Weights of a small transformer language model.
Size: 9 layers, 5 heads of 128, MLP 1728 SwiGLU, vocabulary 32768, 86.6M parameters.
Architecture: rotary positions, normalized queries and keys.
Training: a variant of SOAP for these matrices, 525M tokens, 4003 steps.
Each number is 128 + 24 x the weight over the matrix's rms, rounded and kept within 0 to 255. Layers, rows and columns count from 0. Numbers have three digits each.

# layer 5 MLP gate, 1728x640, rms 0.166, rows 1634-1705, columns 64-127
133136144130139165182112113091148112080159111171139120149117145129104137140178151123120136142107128150132114110126134135115170116151173106146158071119118153133120118143098114113105121169139115
149115127151179102143073117133170104197072106168127120095115126118092088131130112119107128114120136105146170071123125075099108175147115147117152104118096160122119150184096102164138174109139132
135158140098147135104144161125138107122151080149116150105145153117135112152091130113107119129122146151113145154094130131138128179086144119133163097102150128155147103107134131086124137135096140
127110091137144134097075140155098147114155163124105109127128063116132180093139185136141139148134101141130172186123136110116163137145151140115180164114156137121110148119124101117092104147087137
152127128147130149126125155159131140110123134116121134152121123171130089140124135155167125148136121127142056139160127131099154168097151118091109154110102144137127156135104148116120118157136076
127166140097125133086099073157105212109146131112116120117170124159137089118127107142115179107117134137123168116109101110128153136076101120131160112116147121132152107110121118157109158165138135
137155160123162164111163170119092122088171128145139138097141088149130117124110158182140130137123081149154161152123159099128099109124148150105148134081128107145091098144118139171129107135142114
124143142117098108170126150135096116112060154115098145159136147110114171115106139113131129115123135158157184122127160139099105139119155099088117133096132146088107124132111161123099122120112135
124126168124120133068149147080180160130098162147106123109115108138126149127162166137184139111127119142125139124090099152070131125125108120149149097222143144111157124095098139168178108129128132
133136125128121099121117107119137107101137101160153119118176144127132169109146121154130154130132145114099122091119129120105128109076181161132138162110096136161119167139110131086137166129139159
131112137172116139080129122150137115119118155126160139180132144114157147132123090177165107178106144139120159125089110143105130130134149123152129124148126113118167131120124139158124051151157163
142143102129134136153177117124114104102116164126104105086134143126103111101100166097125161110112144110152098148112150128124173111176120158168142184111100130070158109107120124136104123128131072
131116096163115136143159096153122125122124119110116122130129146119172103066147072115130140132152119174099065154132197124146086120116135103158142076088165106142119154128145137083099132141061081
136149124116134076130103150080153138137174120110100102119113110156147150146102125178160127098125116074154126159134103123113122167141148109146140119160152136156139128131170112104107099116108089
076166137150107117104116138116183146128083136118130152113114180144095154138106120122106088144136151133166161131135114093135108156152118126084185131130150145123084112077094132155128135124179138
106169146152081133149195095151166152173144108122124129135129125147118145156067134112072161131096094133089120166132135146172100157168123138154132167133115100140119167099160136136035190149151129
129135086132150126129152126131139141126125121103181097134152174154131119094131109149146216134116087151146156140125121117142121115105168171136134110091165096164115136120135112160136124098129126
123120146161094116175117138111096065087186117153146160131110142120193126150172113145099137130133133105110125139106139124133149171114123108134149134108161130107178110105104116088107135181155110
157138110103097099160083140132127160172120140120084120191100147128120139141124161125131152136117109134121147144167140100102124145118142125100143082114138087122130125166118154148128143094083134
111109117126162098140137145108121169119131133101163126112140144140100110125119113164104146105163110124135102129100165135132143100169103120126100120138154110113115133115098136098131091125169121
143130128132145124158144145128120093117124159118090111168120103126124125156095145121154142083129127133135149095128127137084149119174145107080144151152133149113101101139130116135106167104130097
108111131156141117143109141131125168126124149122090097125100096148126171174143134133123111183106119113133133140141115100090134140184085106122117097059107104136144141104114099124153156113149134
117103075141099115109122106154105135111114160113136137187141100087092140118104115117114133107112130158123139124172132076121135129143059100173131115134126090092105167129180155129133101140118103
134098104124133126130171123123135130095101112129091202155125100106111113105106143145064081104148104141127140128124099116110146132128134147089168133091146102096141189103068133121113141172150158
132146148163144117115126115151119109099113104169108149127100145127131106193132102135164176137075143108117103127110094105102141160121120162085118101100147118113074092145103172165152125142125108
109113102145125121134089120135132148153148115109120171109114171126123118113137150137108071161099119118091151132128161089162138129139107084110179119162143117146138106164131145146098143089113142
114095082109124108128121117127138167148102187130114106139113127128103085128139077127133138090153132137061120127105133107142111115120132121129131124097126116134105133111149147168112164145113138
098137139159124158161119120146116117098119133132125108127106118142131130148108102138091092181165117087121110112146134115151156082087129168115133145113062150136139104114147156111119134122117096
116133136125129175131104125113110124161153133125123134139128107148117083125166157134148152132125121121123149149090122109124145152110121140136157127106104123177106170185124118179127108107129139
134086109171163118098130133133099110148128137148115167139127130135137084163159138133125172151144137130155118160131155136181113124100144118121112141117161101101090131152171151120156157144156129
161137115128171105146161118101114103101133115141116153044093156112100116154129139153138165121161113160134132107120131175104131141158094127131105116141161127158146104130140116115150101148116192
131084175145146155156166109103140141111136153092141109067118116089146101148132148066156171149168127152102132125120147135177096105146130148135099123121120106110145137137136135168098125138134115
122130092145103156141163149171141129158116098128137088153098130147143155088092131133137135099147126136152136123141121124120072147126140135095086157092145102120142153141149120110139162136170120
132141089133127127121131149179109121100117153134103141116179096118156070168114159172140141135147127120120103141158137115137147088147155128119130130136126122162123139126175168123087130060120162
128158154147092134140117091126188140099089138129173165133145151170113093164124094145121107117103156135121115107127136093152098134107101136155114145116150142171110110098114102176096141148110063
139138121138133112192148129103097118097095112112130120113138120137097104133117152159102138118134068116162143143138159088126125106177133063083141141134159101139174087124090122138053124112159159
176141122159169140127140189141095098111118114126093127128088079107145114153140138101146107142059154123113132130138123130131117163110108148138156116084113166132075146100147164124120073163125129
127158133094116119140184088128132081168096125118140133166132093087119059143170089126093107133146122153122126126138127135135100138129157160132130084132152116165128137119157148126159124122154151
115118142117118122123121174139139116109159168128094130133166124128124126114102114137142163107123089129133143139162139132132115124129118126120144150117136119125144164143157119127161125159172114
140134155111115117131097103149066099098113138171164146153144128158180097100144123140127114122144124146136138106125112165132116182153113116142095126105108114138134110131128142159132116110129121
137111129147120122077105138074160140116180156123170099118138157167133083074123142136095096081126086135121126128138141112089156145148129112116133101102106173135121143097130175145117115084140122
146125101137130126131154155148146146135148142145136128112145142124173137147130141129120127135082111171140075126150117143134131108160118130086160102124160182102138124110118121145146127109169111
143129130129123089121129138147133139119108121114108153120130161124120120115104165122138130139146137108142125092116106131099095173139123121105149118121159117117165085177080107170143141154104179
072116140127159133140139099151126082116105125127097150115139143138126093112156100127100075131140157132162158159145142121126157100135113128161109148110102136147140143108101123121104093143134140
130121118148128084124178094108120152153093105132119106121099156171143108155120128092105114137157130119139099099098205118141154133113125124126105158101122136120124136118143127152128122118118074
110151093160166168126116125095145135136117164107112106130123143135110142132153121136173151145133113090165133112122111100145115130134148158106170157104126153115126131137119135141153171141113137
078072129132102092093128137181122128102149144136133112087136114133105147125131133150104141120106077116158095148119121120138098138132153158145116104129146117117160120122171149110150124132103121
113147124130147096134127087137116100131121143105147134142118086126136133105143127164161124157123117114097093128114159128138151053121150128092102131123115154136170135157125101162154136146127188
120134147131165113108139100144136133163073076136125102160108134176145146092196143118115124097155083131087131135079170152132177189115151098162112138117140096074122091129157135102125150131121114
120156092154154130150146125139161126122148198144119165100174134145154111167093094147083128124128126135160082149116091144132107158130123138169111126165114113098134135112165107109138115130109147
133110156131121155133145144091092116126123103098105148114121166101112125145146100106145115126135140147091130171130139120134140128136142162162162135130138122157116170146148130098139143107142147
130157130127151108134108121084157152157163132171139163127120113147115107102105112107140120149111109119126113186166165073164135140127105134094141164119112165091169144064139101164121151130150136
112167111134133178135180155138111150160150142112112147148108112136133120136111109090129130131112142081146127140163082146123138107084119124106152138141112122181064149123131135113160120135103114
109103086125182157129142104141108126110135131121122119136102126145134093123106110129088110113150121094133114205103125140107084126111150129147115117101126100117106127148205150105147128148129168
137110101127143156105100119149114122145107138095091101126160133110157151151109123148127125153116090128138128146144141116107102122126106101165092166064150097138100075111071141152081124124121136
103101087139181131116071111141136131135128098142136147152153101123134116115114108162134129153132132180130110115078142122115117097133162119147106121141117090118125110107099148153132136106117128
127119117131147093110134097180118139131154104138130188128128099157103142126105143149112146125110123112111132132183144136114173102125121169096101102177153113102140118104111153149153123163093125
148125119126155162116140127143092137174155111111120119114071114136134142155145151125155136128132142210127154111163131165093120108159101160109147112151142141139154097153183088187112100145118112
119165168119162126125098143142141119111153099108139161086101155110112155148092138148089165091138140147109101147124153130139097132127116163137136116168119111166132112139104162150127133157145115
105118095183125140158145089135127115141115110127127171129138113121114142146151142098126149124088158129070172121162114144128109133141102124130095103113151143109135132136131151110138107104104101
160111144192148132126136107112139175112092138072130141153134171107140114149124083091154150124154130126088134112165116175182119139126128117129161123158117139139157136139127130115117135102118141
129113137122134119085140095116102147164132174135080128127131146139098162111157143167102114136176182144103125105122129135067108118175134094148152097126170125072121134143096102102142145132128144
100150116111107129153120122118134105097105073140165126118118131132117123125211118085130146131140166187175140083111113169121091128134149101157156119102202140151138123166094126076175137105149180
126122184104103117105110154182132097136106105105103103139118132188151134106140121134136159114119169127133140104119138117130107133140106110121100156151139161094146117126124092109116116109111128
131130112189113135110161137129098150149091123119130107119120088132118124158098116131117083130152119103135131119106140116156120142132130134146136145074132137123179138093168113105167144162126124
179146152125124185146143115092116096140101138190142162108131147113112144082087150113121120099175123138109127117129126173172105122162140161143163108073127189136158106148113124167127154164117124
169130115133099115144123126123111152128134179140159087066151123168078165075070146132128097113111135102136143153109110107144138142127139139109126088127134124130129121182134081135159151155166160
106137162136125164138157111130106106093171107131150161156099088088126125121117095120136133157171116148124143179153164113133104133115166144153080117108118122137142160137087166144139151127123133
111095159110124097104103136110113103139135148150101095112117113134115123136119119151131127127071165111163159113131145112144130130113099115133147141127136110102119108147102121119138078170126142
089158133154107127131134111128138148105136147127144091169127093127109121178137154151094101103156122135115162132130134165148115145128133115081138132113145132150111112142094125108137153140099110
086133094119113128181150129120115105114108141138103134100161118102130115128175135101135120134155130157125126166133114088154113100145087129124123116125123142116094119105107101147155117148122124
103122150112114109141147110152117155131126118130132088127088094128103145154091152149143147137094127121113136131116166113114146118116124152136146121094121097160143144140110139131114122138103128
# layer 5 MLP up, 1728x640, rms 0.175, rows 1634-1704, columns 64-127
156106114120156165151126139081149118131105161174143085130114098110160100107140132142129136112120124156127114118141130160109164124152149133167153123136118107104117139104083141137074091120111141
116124130138151122149133134142094099084162122100138106128127136152164160129147105149105139127139113161094136164136118129102149127116136120136115178134151089137171134112087130116131123133139152
125158153137139151147123128105130113179130109159121131141130161145090181098126126147146120095116125123121177156063140123130144147151161139162068159097102127146144145096109147103104139148132122
141178158159110170132162129182136112123147149116128115107147140116097119126114094125129119157078134096092155097133103127094144154112104127143141177158136099100148158115166124113119136101098133
153143133114149150095111129138114096104114112100152130149129154136156171157096153135091097132122072140139124118144161099139095158110134161107094137121123151114134145142147086112127150086107116
104150099162126125148137153122160156160103146126128107093103136129180128113165130138130156146148095109119121137113125130142157139149121127105194083091133149131192118121118127137132116101141125
125109101155116169109104118115128144156112125112104133125136139083130107086151106110132120077152122115155096140120117148152132132113120102121097161143156158123104111104144150123115111121100130
106151116125148132114117146164099139099087109113099116187107139124088143117133106133125131176109131137156148067155141132106131127131149105174190135077117099106085138114110157090098125139090165
110107138141106149107133127095148127116101163081063106117178120143089130128114178103149072139118088114125092136114072142110146118145138131122128134179139120137104105104084129128178161128135122
129153143139107155115168118140143142150125166144132108099122134136145150114121125143139140150081146160106097141160127143134083136082110112127151142100119166113149155090136113122110160084077136
124141125142156132169137132104142139137171094159144121141148125103142107126149104142122147146113161154111170146186170138125167094189110211146161130092128142144154152117119113136098079179127118
100113122163147132132124151137135134112145095140110127142163196139151101104135116103142143092146136127103120147122134135125121118119122154101109153110121151137101185136107120112144120105085118
131141177138112113122158140115138115097168155125122117125148092113108135108133159111132114142135119159163128124107116127107138144147088129128076126144127183095126131127117101086128138113113150
167123089172135155120156124098112109143124081110142116152139132146154149116138140178150113120077124113139127087173128122142124186103131118146139153160119148169110119135175120144125075156082131
104130113135133143097128093137127146162128108154119155141132143148128150154148097141102135134118156152120103106156132159124125148137156121104121155134110154116146102117143123141139117139089155
160095118091136108165098107094139084080165096125152131140066117091087140114124138138111097086150112109171192164127091156123159124087146131075141146123084149153139100186142149113147120076151114
154145133135156113119136112069148111143134135110097080099133120143106123117124173144112123139194094181111118105120114125132100123101060113049088113133151127130083126109093125148097136130064154
111112118129111111134116101102121162142095149079141154092154150141136118139144145147117151132133093158128155132136115139132153157115131088112147133158099123120127118128144130132128073122153150
150111135118124137130096156159128162110111124126141093131131132125117080148120127150164133085152101101133150148133091127114127087148120145085116165134135129116171115091143103127142121116121134
146124124137159108169119132168195108121130138163148124115079137128119148140126142136136101170118115139090135117125068152148129139114128122144105115150120119121127115117153124117135125130116104
078167170152161110114149098085140116153097100097118147130185114135128146134142133119162147153143109145083119118147134091138106124121117110143134146099144137153139142146168136130143139115161089
125176154145123087138115102132145110110094137108124118090157109167097169127140130164113140158116154114148106166146131111171131107122127113102172127146145123140162099122135131093136078121137135
117132151108113148142140157070025160176093156091141128163129132129109128110149093117139139137189161163123144133128126162115153136103158133120101152108090150149140098156131195177134099089139108
162134142139141116155099139107152116177111121117145105137163174157147142143135144134126150148148126089144151089128155074158127140118107133084144120109096142176104079135134104087111086148103138
153113175124119114064095089137159105092096147087139140176142127132122121095075145134082114151115158132147164118138123170131141086116124107120098132168104144120110115146135130095107085105134124
123144157107113152095105133137170131110102112128143139142102109134146130133071145146146132136123147124154150142160111140144124123163144152136095135136114149122106161147112155158108129137137097
148092082139111143114115132187148065112071112139153120131095114092134118164131147114120158109112144142130108109124134147118095180142130151140182166119167129145095142146119152154129121155098121
165110150107110098087095180110094106114129107144144155167122135205112146125123136155135105146108138158124111101112141169134143097147083102082138121116160104151186142128151129178107124123092151
155184119119098124119132163152108118131151157134175126097170146126120140121156191095184091165147110121127108112138130173117128146061139138140151130113165116105141102138114137119143090160154126
128132137127130150139110146144131129100129125110104151156107110136154171104108161127117090083124094148095129063142154099073125103175148115124093094111132099111125151123107092124147086142088089
136180124121146136150117111105136139127164125146123114150129101109155132137113132105147147129119102141131105158146117121101111163143152165124123131111155114140106105157142152094154147104120171
099115092103153124142147176110146138102147106101163092133154135137145132133130116108157123173132152100120124155085134115109167127089161124152132129142119140133123162093133145123185119166104193
105146102139081138140122119154130116143091128159105142125163123138056163178151147103141107115181133125175126119170125124123136125136136126136141114135133128166126132199132127117081156130136167
176157119114143144173094156122081132142144135132140089124143177161125133130180130135103139120143098127111112091104156112104111142167096196159131105074153127160141088112157149126103149119124133
093136134153107123097184118109123133194108168105157092147092060139147127129156130151082152105152109128169115133156149134168167110118102119140130137098107153112082178158092082097116141124135157
153099143132131141171108160083114130127147149134124132123097162113113099131127135132125118160131135148118152144147121086143171077081110164127140086107125122168111133138081134124143092140105173
136131097111131136124174174138101186145134099098119104121156106141148115133159122111105111085109111138119142124127126139088169150125091126173134082140149112113111171125156136143117097132134174
163153127164132137142082115122119103149190110186169125124179085139176124112108149148163136156126189151153112124135136080110137151159145140115146122096116162092141114167130143121100129170120121
138122132121151167086148124113148092127132122181124114131181158117126134116122129111140116091071098111114123164120102142147123136098107123149098095135148116136148149136152185153152067103076156
080113168148121089091114141139082142122185111097133168123159158163145137061120103129116150116136154116113102124138137159137146118122122149122126088117117116107102139168138123156105142155122134
126146093101101104138131115169138161146147128210102148136137108143144138130156144144127099123126109167130135109161137121131124068130166097136073164159159124147135154148122127100082098181102072
146172132089113105116116140131103127147112134083058125151125146128129153110142135103044171134168125109120110139143119149108060171119094114119139129156119158123177091104110122146133124127151105
095133149112127131130101074120135113107118102113125142176127145168089143138084100140129120190109162148135152116117112134155148142094110092160129121078064169111115125123141084119132108134147116
091097158138122148110151096126080163105096071128147149127116155140130133127108117142146114151136118108164121080117141134084132101170126129149094140170152118129102148122101160128157145175140121
112120109167136126096162146149140099119061136119111082114065132162145143104115136153068091111105104128102092165150123107109157120087140165127141083158102131105098102179170149071073140154133097
141101164114105118114106130147115111103165145120119109128123121141111132134103152130081141180115152157128136161127129123147111117134168111095109119130103127148109142133153130130188086132149095
130128164172119154143115137116127115158109102119106168119132150131164125144161161127105142143140126120147105111107146128138131092114122126147133147109113117132128144138138151072153121130105128
189114161126131146157121095114124100148108113111150163077109149104156156122118117110093119111132152144181137177112082125149118178108143087117153139115114093148140106125179158147192112104078181
082130133187125147160113066135129152126158135145113125103156108136095109110147113094167156184098112143173160146119119108127103090140122090164080116148100118077151127143080086170160157116132138
043122095129133158114165125139159164164173114125149086097114128128080109141120143188150127100183142142145190131152144143067116147103107110092161158098120105139099112136099136114159115129134137
097133101151110142133129193101138132151108046114158103077111109103094159117117124081133124119153128123108084147144149136150121151164152162175121110092130130100071140116143118139136107113135141
139145107121141110134143108096147135163131158162170114138143141131138133117093129065142103110144059133132142092154108147124127116146149180144135170151142116119124129117163120142125113109131149
131112123122112125142118109138103169086104115122152138114144109146098142111125144119106109157117131122132169095122134132131129150118187126127109106150158116165119141121147128109106101163120113
163134160133082091096100154128140121149137123088112138124086131086106149102154164132142177160116144098156173094155121129101162103173131123099113132126163136135147152143117173119105122163128088
138102128116158129144117139147101148135159123084111121112145117121107151165142123126105128080093131110107092106130125112113139109132125097102127134122174141108091133122124150114074103133112157
110159148122153150076168112091155129162135154121126124120159195120159131148117137165116176110114135145141127101126169136145124154122135127065150104140105115133136152133115123130148110144137101
166152118139141127126123151068117162111138133167134138092105170173139169134131115130118088128142135143128096140127164164128098139134117154126103102151105121130102144162107151161172184122155168
143144136163143129105142106146144112123100122147128156096154142103168097100144132139089099127099076110104129138149114166134125132131098165127180129139152121118134151147109166109104114174118113
150154130112099168114135158113137145158131134144103108118172103122115138144140123126111133121145103122153066133115159117126116111126152131099157142137132161129134150111127110166118167154146141
101139140111141115140169168116108089057136131111111103108142130129134124152111133107133139100090118136121117133109123114122150174114124177109196172127123108161140144124105154117110111162159099
136112088141113174153113152109111100145099144155155123150156135108113131152157128169147136104144152139082140148129128100088134131127125138133107119127138125169118094124155113154176080117171104
133145133110152167104174131106106112170116146167122139105082136141098152091142115097080131113191099128122105112119176138092139123128094132114129132088124106118131085116100110141097148122111129
119143119151109137135151132133140131117077120155139138151085090151162128165083153144100120136118130177159126085169101090135138130136115151172115137137118119104056154122135141148119107154081099
090137074165154126134142122128087128117099166133109146103095166123104146178134152108108136095101111140147144158105118136078165123082155117132165110140116134125144139120166132159132124124151113
131119152135102127141131149116150126053096137119137150100097129145140091092155150135109118124137147164149156126142139163064100129107114065112149142135139120122125104099158127143116131173158122
145103110126165112122096107133118141104140118136161131146146150128150139149156190180129182128133120137117139168130097147139152128145081091099115154116106137165113153127125137144126125146147118
122135123111112108132151153127091139116115125129105100159117171093149120138125102090116142117131122137140087132122092170123177128153142179130137097139125155111183147105125116145113138132131133
115118114133140090125132136118123084143081128102115110123089138140129123150165093123108121105121143125140111107118135119138138171125104126121131151136105156107089151128166108092097110148138127
148138098140089147090159132151179137109099098140124186107150178172152155131109148131127100113150129123095162127125089129102125148145114154133111161143101122181128084151135120088143100135120169
104117125168118164132108108101165133127164161122083096121123147133124113092122115124131131144124144145128103180121120107134116158133090108129146117139150091127139149158154146108073147128108096
104123122104124113069129104135146152141084132074168136108094118150148141156135145145135099119118123131091134075082148104070160120100167115136116140135138095128141159136124135157155160125160143
# layer 5 MLP down (transposed), 1728x640, rms 0.171, rows 1634-1704, columns 64-127
122139131100105107177133104156165118145115105140108166122105148125139125107125112116101121121086135094138157121134115121110093168143131133111114141131150152145104129130122111111159077147127124
146141110119111132142158134137128171150119113109092148115137127143162145062115120139162138105144122117127153140129125131077150133131130130138150120093146146158089116141133131126149132146140097
122132120116111119103110125100142136143124153138142098095143150133133134105112147127110147156121122109136128117133127118137168160096131125083126177142169152122140162084125129145131111154117134
132109146171127105095124143122155117147145142113086170112113114218147104115105142145129130139146084124103107093109151145120123143101133105098121101146142151137109136094132100141182125126084090
126116114126168120132121126102133061109134117129103171120081144130115144168146155116128129111100075142092122131131131144146096109097117177213092124086097159147159154152119160172121116121137128
098134160144118150151120151139145088073137143125099123137125165081162138128114121114106124135109106154116136073086105111151142122140097137149129152116121099139136116117122138117142118157126160
149071148123144139105127127110140144146166137176141136115082131111145149112127192085094117139177164169136119088122113115144149117159139131113148129103145127105113181091128129163128138146110117
085157163109097122137173086106093150126115183146129121139086142160102130162085142124155146106120099126150097140148120176182119131065135079133142125116107142086109132140107111152098124083163143
139130134105138108095156097138142123160125164159114099114163139124170128144123141120152120072120109114102149125124106120140097147122126134141154129148122113153134123099102128114125122106107145
125148140132145126115158154128146154155118125130146118123101133118179152110134117123138090150137124178112147122133107157145140101064111099123137089128128135132125095127118137122078086123093146
097062161131159121102147114142139115127104161108144116102152164121108169135128142148171159127160177100104135109096097116125055068143105110164123117206107152177114100101102132128132104120098098
119123120111109129138145104091150137115104120130113133148126091134111122097161164148136135136090141159120094121111160097163109100118114126145114097116122122126140140110113159136128119151120135
099133105132135119122100143117113132115118126130142114128132152125126132156148112127140175182143149112123134133143157115104089094115158082145153077111121118167143097149140125140083148108137127
108137171141150127094168122153162160125143116123141138155116122163147102157091090123142126149129153151088148102134115128123147136125110135140120141094141130142152113121098149125106092131109181
134121124119179121117125133116156124125122119130104082168073112186108063135132126131097121149131163121163081109133127128126170131116138112141131125155116152083134123164131091113123098133104131
087139141093039109116111112131116144123114127164121128092145177112134146086120139088151079139143173081163096120118169133144108099156087126121120114120109119154151111119124117119123111134117182
124123105175155115142162080074131100135123102090102135153113129166149158093128149091141102107178177098125146136109120132146139074101119166097150087125166117142178144160155139127125156073095154
147107114136087123112152123123127130160111130134100119082119128124133149136128191105120102145148147156163103115111135155139140107155136128128156106168102116128146147117126094136113132114124143
087171162088160145139113215067123127129110102089116114110107129118137130137088119158113124115071112134148117141165143149140146121114167157125170109121156117090106103141128145104136170144111139
105120108154146134045105164119087111135163119148136128075169125120132127124145119105107105137133165103130165132141132117129144098103095140124159040075112143103113127122143132146148146108133119
159132137113110153109140118150119118149133109133127132121106146126136120154108111079117095121175097134146132104104129142123147109112112127126140145093091134141145135095144147133126117182114150
097177140125165173138116158158134146100097091158130120122139105112130157172154113159139131149102159159154154151105120144122105168145140113111136105164146170152104136137090146137119166130101134
141175117122078115151107113090137143102124159148145134127119165106131164118161145122129160075121126104155106137141125131148168089141114114152143090117136104123166131110140152106132092085148117
130105135105101133106168107123107111168118140108134155158101114105130109129092153149145136129125139112154141117121150118106158166125127120105147137117113141123121087140131116114112149117147122
149120134133161143165121138153127102132097166109147166124092140133124131161151095128147134159150107143099145172146112065116111117110171119160080121119143125105168136159094135150166111123115114
095142091133113102166167090145124113147122169133092145155134101111090102107130124110106066092117107131132107114139122098093157151078119106124119148113124140127121148116122123160140133117094164
126093134132110199115129104116155172136131132150098108132168125131109127111097120112147169156163145127140132117137144113101125138110150142168092133119104154117148152155123079112105148080107096
090137110142095079133109091147138123134145128149122126061127125134131155162153107138115126097145168176167130122125100131143118140124136136140121130127126125138169139145098111124158126120101132
102090129136135141117146136186162120137122128103124102141127095114159130097125189134140144130211158101169137112100109136129135134114133084155152123123153107123132155113156096138125112098124131
117103122121136131106146140140135154124118136100112093150142136120136099194125124135205128106109147136105154118150168134141068144113121139139143150144168116154094144162140138132137132120136163
110164128170157151144124118117157120111165132158122097154145130117118124177151118152127083102143094118122170131105152124129138097088132124073117157145135122027116155126156169125131119120127156
145129110075104135129144106103131151108135114119105104146073115151170144126118140169114127197124097129150177156167121143125157142141130141132199103144174106125102131105163122112126186111089113
098107134118152125138121159148141123152101107100147089104169111097084113140105137100100125086133103124151108136117142105109165146110136144108152114132113126138091126138094131108133098130181131
157139113113099135140132122112171140199135099139120103083135121153119143124165208113175120120119122175122104169112121125165123136134114105118131111091156105140132142093157145165130142112098129
143101150128079117112182130127156105202130118134105125122103096143087100124122163150144175091143119147137111138147165131150144133100116103107148085091154103123139133177124088157126100128148122
151157117130116128180107115133114124146119122144106077140148163114172114138152086150070138102137148120068123132132107091148159087141149153146136165145137122158170131149125156140094105163127122
108130142107131158144147123128116134067151130109080143101109157152165141154128100124162116133166140095129103103119125172135149083125110119090136141159132135168133112115078155095147124151124146
103113140104135130103131102168184116159122149111164118111157117080147165188113126133108142121178139116151088135172142132127127112146165148108178148163136122147143088117155171165091151153138117
093132115141130132125090135099118104120114145165130100120143162122094139130155120151138108167120105103084123134108154134122121121129104150101145147132192113117152122130101109107152161170120173
119114108089179110129144153139113106119127155116099137122166145107137148145145122150108108097145153076118128106105139112132110174140160123089177099123083130142150146118138142151134141130129128
129134139161093110094154095138151165104120114143122110103160133154154117127094176114127109115108133112143142115124165100120126092156104135075099116120103069120137137150162161136122139153116087
146101098127124106096133139160129170144090123101146143133139153138112105095071112094145138118144115123072144144155114117069112129139116092062117142125122091151160157127133115137120159088112114
166161122162153112140157106128137132154119135110092171176129125124136151119115119177141108092101150147084164146104094159157119101163176150103160123112118100142093132104135138133145116086073102
157098145167139136113124113166139111173088143133144148176137149122123126156119152132098050109129126102102142169156085144081123121109165132049113132093135156102108121147098167137123113116131136
131147119129129138121107145134137134110153136103130158113182172092138099082159108145135105133163149142150139121142129145149110160132150093138141152100147139144167076094114111135135166122112160
137133156142132164115132131151130121124140147134147092150161144124119133163097131129135144166147102121116108079157145142148136150145133109108148128118158114118120133141131150155155150116184128
123102136157127144131161112105140088087127110154130136137138132156122053108139184124181147149118159128154105144115154119109084134100125079187129152142172078145128082157120102132133113124152148
157093129164189164164102145106102166113160127130131126158135127131110143133125142152102142118114124151134082142114114117112136108118136112141164130086117162117185114093155159193106106110117132
142123122076080126121108168127147106098166133132138123072134147125111105139114176141127115109099176117137127126156149135107114116130075161134116125149152114128127153080114092142137151090127136
147127165127125106093143151133112101086106166157154117133142133143096110131175157166118131170107110120141160132089121117128122097111124085119144130137138158136122109148112120167117171110153108
161130148136094139154151127103100151163142119092121135130113108097171164126156142085137118116102089133131115113127153147133161151089136093097127151152102119139105165158137123096183175112109127
116094141084139182137154147114178128131136143119109134082112142122111096138131143124108103116107124142101172135114124101108107135124126085125120182131150166130155110154185105091092108142164143
163120118083106105165114150125120149177089140137117115109140113117138134150129187132105062134118108143125126112119137129107148107155136108146097120116151114138134136138118132141155108147129161
117165133109163136119118135164113099133142121130121133072131137137133120115140137126136118192142137174177126114141103166120133111165154129110162103155131136106168167125111159103120124154149106
125129095136114115113085135119130141141149141107086086103091131134126118119086139116125150143107138142111101090135171157146115098149124133169170121162149070138117146160154119144116113128149130
103186142119144112119145080118162103089150146162106110129140108148143126114139172104157105119145105105097105127092119133102147122125100162104135135125142129134114093076120100104128137112172136
157131146108126123120147154134139115095098114155147150114136130182130125155131088134131128130118098150111172168099121098130126129103133091134108130127125158129124118107114108088154107128122147
118109092142130079129100126165178137119162154117125126128110091164130107156152124145142105133144136146154131162160171161154154136089112118100133150145140144136104107105116140096186090098102145
132150150140122116114119152111133098130139124102097104121161124100134134124141104138175141123154096150110202140101122145137111083099114116154119121163182100142121106130111107108138186123114139
108162119131102130103120148111107176102104114085130120132140146121123111154110134149123160101154124155118100112103159147137162119091095132161099132105162169055117104203088152125073118192155126
169139130151152142162093102168182105108092125106163130154110144108115119120149125134136106107175107145129111159129150113078091156140108120147120128121111144152162117134138111096152099107117139
135123092108119122109105125144132151071172108149136102139113106133171138134106115088103115153150106092123110136138121118086118153151153115152131126111154118132143116181099192115157155107138173
130134123155112134083130112161155115158119105146104131108117128130134146085197102152163124135137195116138138083114130160127104107137150104161128163167184129171204097079139081102137146087119167
097160107129135076117115145190091135184107116128111160126112124094133114141136140115163147148123152145085115192134104140153113126132103105172121133123097143123162077106142147134133178138129126
138136135144154099098115094126158130157140137117131073111093069121135127103177154121166122123136131187100152154158081094119129126134142101119109105122133140095132143123121084136111156136117147
157134120127149110131101102128138164144144155125103129126154130124135102133131126128138169134044130090107106130090092145070125126137119094101142148156112134184129152114144145143115120130129175
132135137122143097160143172141086153124117112163100135146119138143131119127142170127118115161105134125097118123163148161132134135139145102127162162119115148134117117152034114149126143136109146
156102118088139158118152119125126088161113196113170145130126122112113118164128082135159128169115128171117133122091102110131075176142130159124151112111124164132141177148173117088089109154125107
134152078168173096127126127154109140165153114149125124118113147130137121098114117104108130151117101062101079142132130150134152118119102072117095153127148103155113127200121161105087142129129192
122123128136183139153091115178101155112115102138130106129140099144136122145136123117122134117097141128087137155137127147093148124162120113154107151138151075145122180092117137113118116112158173
149147113103125120077120154104104151105148116077126126158116123117155144115108112157156120147141124111125155152147127088159122144124127097151107144135125118151092142144137148095139147136131160